Weights of a small GPT-style language model, trained from scratch on English Wikipedia: 23 layers.
Each number is 500 + 25 x the weight over its row's rms, rounded and kept within 0 to 999. Layers, rows and columns count from 0. Numbers have three digits each. The size before them is the row's rms in percent of the matrix's.

# layer 2 MLP up, 512x192, rms 0.0994, rows 205-238, columns 128-191
101:480472497507541557511512522486483477536493488474525487458532493529464468523475539457488483549542498479518496505525503505524520518522466562515536513505529475508510526507537495490529492490476483
119:492474510493510497480450495494526500491527500517481559476515498501520482462514503512515477473518493518527489458528461537510519520535491498459519502500507489475545541476526502520483511479524520
075:516505507501494547497525483540505511456529486468472513465505514447506497515467492488495459523478497470502517485490470506497546477529525545474484482490493514497508450484509455476541514473509495
105:491466508505512501483526484486497541487495467465446486492479484470476534488511498456470458479503495503490475501501478464533521495468467512497471492453503484493523521500513453495480492517534505
067:509548537520534477523520509463495452504479478486487486518510493485493490513519491513490494542487466506488446468499563475529491542488500495507494509505499500475508473507529472535536486467499515
091:561524481517488468480470496517491486497465520542471442462512513501484523535529463491502484557525492481479497529489502488535521502510487499504525513500554483513510525441498522481519472446486491
110:465496533497499505516498534494489501513474480529533503548456487500496465562511517510494460519508508510460516534471506508565514535500469483478511495493529447487507488514493498514506509485498514
109:505479487491528496473508458510474582527556504514522533474491506482478480468531506512480496514536537540453517534503552551510478476492495479476459505501527486481494469526472535517512490505539485
120:535461549515527515505480492502519532495489477465485530545482486498523496536510479465496500494499562505525462482500508529493495447498483497447457465500506515516527513518459548553498506498525506
115:536502502482466573488491532471484509522491524534452511520479510535516490493492532510565536497543526470463495524493473532478519484489487498475531483488494451517449490489489505503518529505517497
096:506471492511527520511500479504455552491539512494515534540511541468511439471593496485507457527465508507501478479494494507550537480490501530492514478503494485505479472523448496496532544522515521
122:459509464477473523494509463510442496544488509532518501511492482467486491509452504485468484513451508505547438505512497503470472492530537521500521534494507491525559497520504498487507459508500458
115:468507484481483538532514498476508525501514519510536505518467511481486445469481475504559553488474493506492517522521497510475504501535457516492540492512471491503515540559529488471510530492496500
132:508515494523496478452539540515497504519465497478512495458475515522510523482499476474440499537513490512516507521483484528533479482497476536537474462462483498521497454456504484497498482515498491
082:501482503478505449528508478529483501529506506532510506483518530541468508542498484491550469531543523477494457436520534484502500511505497501474518492489480504503527476495483517478469509486469510
115:519513463468460472507460542464468509500519502520511501459497533506512500489499478495511535522522481483521445520541458518518510483499493481491521529524484537482537506472517532468502520462528519
100:484495501479513495506484504504547463496479510534541514442477499551497511543538478480480473476490459469492512468465485514495488465532542505478502479528522544497498494453515514545514467515476483
105:502555495514503563516480469488526501514522493496541502540507510524471543474489506478490482537511471474463456474510512516471502518522547500544482450513495473508500514529531485504490518489526495
092:501507467494507486444525551525478465509516521521512501487498499498509543481493505490544529482498484490505515504496512500440490481481530507489449498446469505526517489480487482495487518546487481
092:515504446496551523487515483530523539517507507478514471474497517538521528519462489524458485479514508503482482461488476500515479501528524529520502500470554511461508508488539501507545488481503485
117:479495503502517484504469501490538435482499498473505519481533554495495515462473482522473536483488515479503514525497507518526509543516463532543522539505494535486485503476534551540506544441465503
091:491527518490510514539546519490506485465486498483514507486518507515490520556506474467483488497544507521512501464477462492544489516525439499534483487522494522520459476496453528524506526486532520
107:461504467463447502499566490524510510538500502504515490505513460565490515516504509528496488523550521473531486534466472488530506515517499494496496514501567498517530481488502519481476511542528500
083:506506520509505503515495500505463494507486497477487488501501528463541507475501522497491514484506462533448516510489522448456508500495493469498477518480476516503471499481525501515464512477516548
116:459491512450532490493503478493511496526539504521524509478513471502488490491525501507522533482485466490514525529537513487520491533445464507493518516490486468498509531528518502446500547505491469
110:533511535501485514513510493494499549480519470509528456495441516512501474491535527510483505473491480536508504488516435524486468508517531489551529504509477517489532504481522497477488524513470471
094:522502489492486517522516555515522518498487532508482503466464509509493493481545468496489478490489508533479500505538520477479525529496448486499509494520463496492511450483465547504505506522548546
096:460487500489520502514464515520507458501442485469458522471512509497495484483494458482504515470531489523506531498500416503459461492504508472496476551486497519466503475442507516522527441485504522
099:504491476528478462526529496475501510523488524488553479488517508525522508463556520489495507471495485517449482507438459521496513489454495479460521503527477506487489518475471471494516470504539493
128:516531472550525515478512511523480556523485513506478526499486466470505479519504546488497486458468535520481489496506526482511485524517479546516474487512506535515491500526469502512482536479525489
104:513483519519522453499480523528468512494508507465487486455480475475491550523467480482470531456505522548478475531469470511495480503483486477476455493495449459484523525516469514531547523517468494
087:482517488488480467550484498433516552496478488437506514524446459480504486528475505518462493507542507513476506518519522496490461502455510491497515479522489522520484472533499501475457495509480513
096:496488452511476520499501489499545469468528504475462521472466460534499478456515510519444516482514493505474467488543478542491512459477492488465519520515483476522518464498515545469508451481500509
097:486500532479497494509435466476495512509510496495476519554497490480496486490504457526465479541512485500484532498501495503489496482484467501520427515497503481501417553491504503483513479484544528
# layer 2 MLP down (transposed), 512x192, rms 0.137, rows 205-237, columns 128-191
101:499474464504504469525529523496509481450474507467515472476456529509437451499490525483477471546510473534487482522527541499505510533506443519531532498530526510499510496500507518506500521495480504
121:517445502485485454471507511510504504522485490517530511473478530503477509475520481491553489468518502482504543469530488505470515517523504502500521494508526501492526525462537525512490498451543489
060:550482517504525532486488475521508521502548489523476536479471492479526453489478504486498516523483522473503524471476518483510523470494528542511495510478495510478512493509497457490535490480463512
109:495500509503519511512507475505439479519504530533456490543531520480506573501497503529509494525497539508520558470532465487550518508530483506484508523515469505443507479522472464493525508508546520
056:489543507485520491544502497493492502489497500484499500494507501463492500547549473473516509514509475527534472450503519506542470570497524490495491586499533519485516490502534485552536528509494505
115:490481488504498524506529513497527471542502515485481467507488506488510509531484494512483439504520495496487485470448546518503520537485473512499478528482487525539518463521451441530474520504468498
108:498520545469487478504502482521514483461502520511493487518536513536511524494550464504516511516525512476503486455461526465456523481458501498537490495517519499536536466505507531516521532457514514
100:504489520517507532465515488553477543520559485509485488513490507539486475492508476507431469517525522552480496547485468549529468518534493524480464481497536505486484505482514516495474487517536487
118:488459517484503502492477490511527500499499501494489523556517475491494489510507488505576520437498554501497496508507563522500505536519476483490457494496500479498523520527454501552485501510507536
119:532476453507547548522503442524511477490487524518522482535535538528503506467490508530503505538537512491494538477506530488519489478516512470506506511496473515508467468528530482481500502488494522
089:522536500554469478471531478513508503473483509505485472532517539489495506426500506495520508523492523496532520478471509512505505487541531519492485503456493495566489513470563495502497508465491478
117:478536487532489482517495471493513482517502494544457475536483456481546487523497484489459498499490491525478475474478481490516530478528563517526544505511501507515545540480539465486491494546533481
116:527467461540525485500469481489526527485510483499533527531465512549489451433462445504499494528513512503514505520512467455477490508443520491514473519485507495511540500487512485479510494537465500
129:487542476534480441488490495485507475489485514472521490469516531508506531442509479492395495536496478503494523521490520510529509468479513502546482452520521528522474506503498485495488497503480492
076:508524473538480541472458493520522489507539526489454528509467495496507481466530504473417512497511457521522533527490475526490497493493481473490531517500479502512489490500508491507486495463541467
115:481497510483535531520536515465503537514515500462523533515492488493490526497507491529491540449534504537520518478498477475477469498516510440517509525507479480490510445507473482501495492484525542
106:494515504507486498513482519436497461472502480497445483522486459507494513524516522526463543515527508508459480495523471481513505486480464552524536482487487441527454472492498522516516485507484476
128:519518506536478541508490493479499524490454500497533465529527466497519474521501512503511580482496524516488525506537472513525577506537514520524503498489474541512515466507479521497477534465511535
099:532479509487544506464514510502527495499511510477456496508492477488501526518473533490473536514460506524504520511499508495479505440490562512531488513523525520439492536494503521521510535462461441
102:507486494480527532512490457535486511468473510480548469513515521502478479532532542498543474522536484505471490494506463548505522459531462476507463474487506492501508445498548495516518490511538486
115:454484524510490517479495514504491490514492500474526506493512532529495472467491454505496513471464499442490521498509517497523495534466523508488468563528493497515492499467499482543488540430517479
084:462509493522527490502490531485494516512537543510523532485507487492539491507491474523617494484520549535506485540531538471499457522512535536499491492485470528507527511516534491502499509478472499
102:474496439478492464489528490509489480528490469503504527486467512551480507527526510502504485497503526503542479519456498481493510527498521512526524497500560494464551478499508516502491542531535487
074:501505531491494487492542468540444496503538512510510509493521556458468525511469488494549518490486501486469536503491499465514535508482480518492510491496475501503442534505526521523522541452525532
100:516555510547481486481492513510518477478531521488500515544522497519499544507483541470556514549473513468488485458471466520508471486548525492482489508515484533472457535502497524526509491502447511
116:518478537501475486514471505506541509450479514522520457497512523474478461536504497497441523493515473457560497473496532492525475491450451501469528475514503443503477505473500464468475480505505482
080:497494525451502500513514545537500481488519479512516472479447508511477483500534461512502456443486520523474495505522489492542533530484483490486496535499525515475526464450521527476518498519565476
099:517497491499492501504540488473484492490518524475496507519483507451476502553488514531524490512486514497510523477483473494466465477577505500548488524499498499497458518494490447468531469507464493
084:518494530466515483482496510516531476479504501505493513531474472510501484549497484506483542530465496496501472525524501481498533461503521507518520480516514547453522545524491500496503472456528491
128:501469472525458464491502528498504509518536513497439445484515479530482520493497461523495466480492472509489525517526555489499494518480594510509517485483537493522519528523468509479454522485513487
098:537467530541504550484493512545505518518496492497488540519492511543515484481474509498480480471461526476521496481523554481538444513517482480513481525541540504460519540489505486492512501465460490
088:504501502494491528481507528516453477505513516529525520495483543486492491501462528483482502475497494531555495491452548478502474500529488558464505513506512506488511501520470505541474499465533482
089:497486474494525517505500486534555495472524480484494419519498534539519497496511525494478471498527502485467481499473478512523507485448505457496522537506521506469533491449531559516461500518488484
# layer 2 MLP gate, 512x192, rms 0.11, rows 206-238, columns 128-191
108:518505474510470502536536506457495535489521508486543502501498469501480497515519510515478499500509477494484481562478539488507468495476483495527501490513514487492445466480512509490546466521480469
054:528554516517488492467475540518458551486469517487511463512496475536500511500522491510536507508512454483470548497499517496473480513486477502479469499500520458514464500473499476488475499549505464
119:535502489512538494519496485494557515485530469470475519476520443526495524477493519467496491483497492536486506485535481491551465517429494498512515489505521446504513508507521491477464516508519491
056:484443512504485492511535484519481542514497528491512496469500511532457520499505492524500491457477525486492526494463533517481554475496556490504499484434503492517512515475493462469481457504483490
117:489488512519520541507535508484489469509505503452515519554513484470499476499472492491495441485454539490529536449506497485507479501477514519478512486484476569492519453520482450516496558522486496
108:512469497508533527479527514515517475493548520475484541478529558521504494487453479501506511477454496483528469469497524508495442514506499528504486491531473523540497526513541496516484501532467482
104:474483507542481520485498528501494497450461519471475498514495492497508501526513470451498482452497452523489500473480489496547501474492501501503522483474510478482529502535510491493502450494481513
115:481532458493481498506494501486484457499507491507534493463536485508493501468467525506498521486504453503455499518512491490516488553478489499567519545473506510479496470503533481449507502508478495
127:495502513482453515464552558480438554513538507480494508478459482475525493529498490475532507457493482478508463540490473501505513484493504510477513521475514465465499512469464496502529520507497510
091:530492476465532481513508517522523501530523526526514502490500479489504495500508479503469473541502520508487441497456511453512510496442484480463549489499475490467469515512512503504476516536529486
113:487522494520508477488465511477507489479475566544527493515513456541468510483500488452462527490471524486516508471511517480548486518515508497548498461508459493520574498489541459505454493524510485
114:473479526499513456495439497508473491483496508449437487481489523484500569539471519515469516510498542505506450473489475503548536519495545499547460522480499499522458482474488534484471498465510471
125:502513506499447462467506539499503491517513485523531481460467478488484505459497507482504498537518491484514507523491550448527451508487517530524496467515477509507500482458493474499524520548473479
080:524439509466461553501516543471497509486493473516490495493437550507517531501485493482507546485494480512513550509506505513529513508532514495519490531524512529499498508515454541536517523484508482
117:554526485515473470477463525438475489504507499514511497500493514499467498466509491458510521521491501503504459525491496522494498493496484505501497498520514536492531506443506517478510551468508541
101:494495483509539468499503504530475463495462523510530526480454500517537520508565515502455498490466468470490524473500494513486484505529504478469506495505494542493543448472524516515544506498470499
136:455532507461515512521481480545526496520518482504535552527482528521485513467484488491499436510487477478527465467496513509477443500493488504507444481496523469516451523533508459507483500504506485
097:499466512486511479461520575524499464466501464488509500492462482516484532506492531512471490498472473512503514489505504494496488469530556476480446532483516498464504456487482523531515515515463475
107:494510470506534514479510490483515528505493505462489482491521489499501501522442493518461511497501470511500472489494483494495489503498553546512493510505528492478493497472506512489543507487513464
110:537508449498482521482519522485506553506478505478505454529474473509497485511524524508534484515519458502502525489505525496491515476500524449455503494517481462511531526493474415460493442541527475
089:472537510472444482522509508517455526499489557484453480487513477503534510489508526502512496460499521533517503557486473501504528502481508485510519465446504506447554534506440516532510535490532481
095:514467497557547496468496488526473523476523506478514530531485533471494487465536462497521469491440520515521482491473486506510486507510521501512503490497521509471513507557495498519500490485468473
078:523486473506501429509510529514528536501510508497497520516501509494523496505499566519502507507516518506525525490516507524493476509480530461517525510473487480516542504494471466517508475520484481
096:500505485489435515500502485525550461515549506478518493514479533485471467514455539469554505507499523485477474480511461468471542511541488472458493488500511491497513475498494514504473517467496511
123:476503470450473440521473500531505477498489492522476500502534518492472504496461455504519518543539505445452497490504494486499505500489487511496476508494521493505474508453502523510491511493496499
089:441497504453505442509484498485490477533523465488516490517513474525491497524472510498486515480505493481508513501495477505535500496518534487464498520492573505487517529483552484468503499506458460
103:495473503507546478518470494499523499490486498505436538471520499537508526474494488502520516481547505516483504467534468503495421498466513462460526566499482492507509490472520582499518476498518500
091:505437540488506482483493480569536426470491518489513519484538471495500485532528478512497536504559543492487485495475505472474515520475486530495467496483503456460541526482481471537521501471506519
137:518502510511481508514490472479469476490529508465484493472524496534495575494531481505516528497537480493505529492527511505516482519501482474478493518451526505485530488504588526496451501517538511
097:472495557544483549493532510498549530527513448485497541501537523541533494507525516481506457499468507502499475462497529484516506476531498510501458516541537518537479516493525469539479473484488495
080:538507510481508470528501518463467502533532531486466482481491467506518512499531530484541514531518496520470487513525555503496530515497500535470506530472437501496487519499470560461481535538485510
085:497561535474526468494496511513493547491463503519500465453561489488480525532469504445504490492484469512503549505499510478528488533473519505486489512479534493511469528468508469507503534534513505
080:491495531502504495528436461494519497515516509481477515532512539452470523484514495520465483544518489490479504483516480503488517475490477479489472512498519478538460501480509516495556481505521514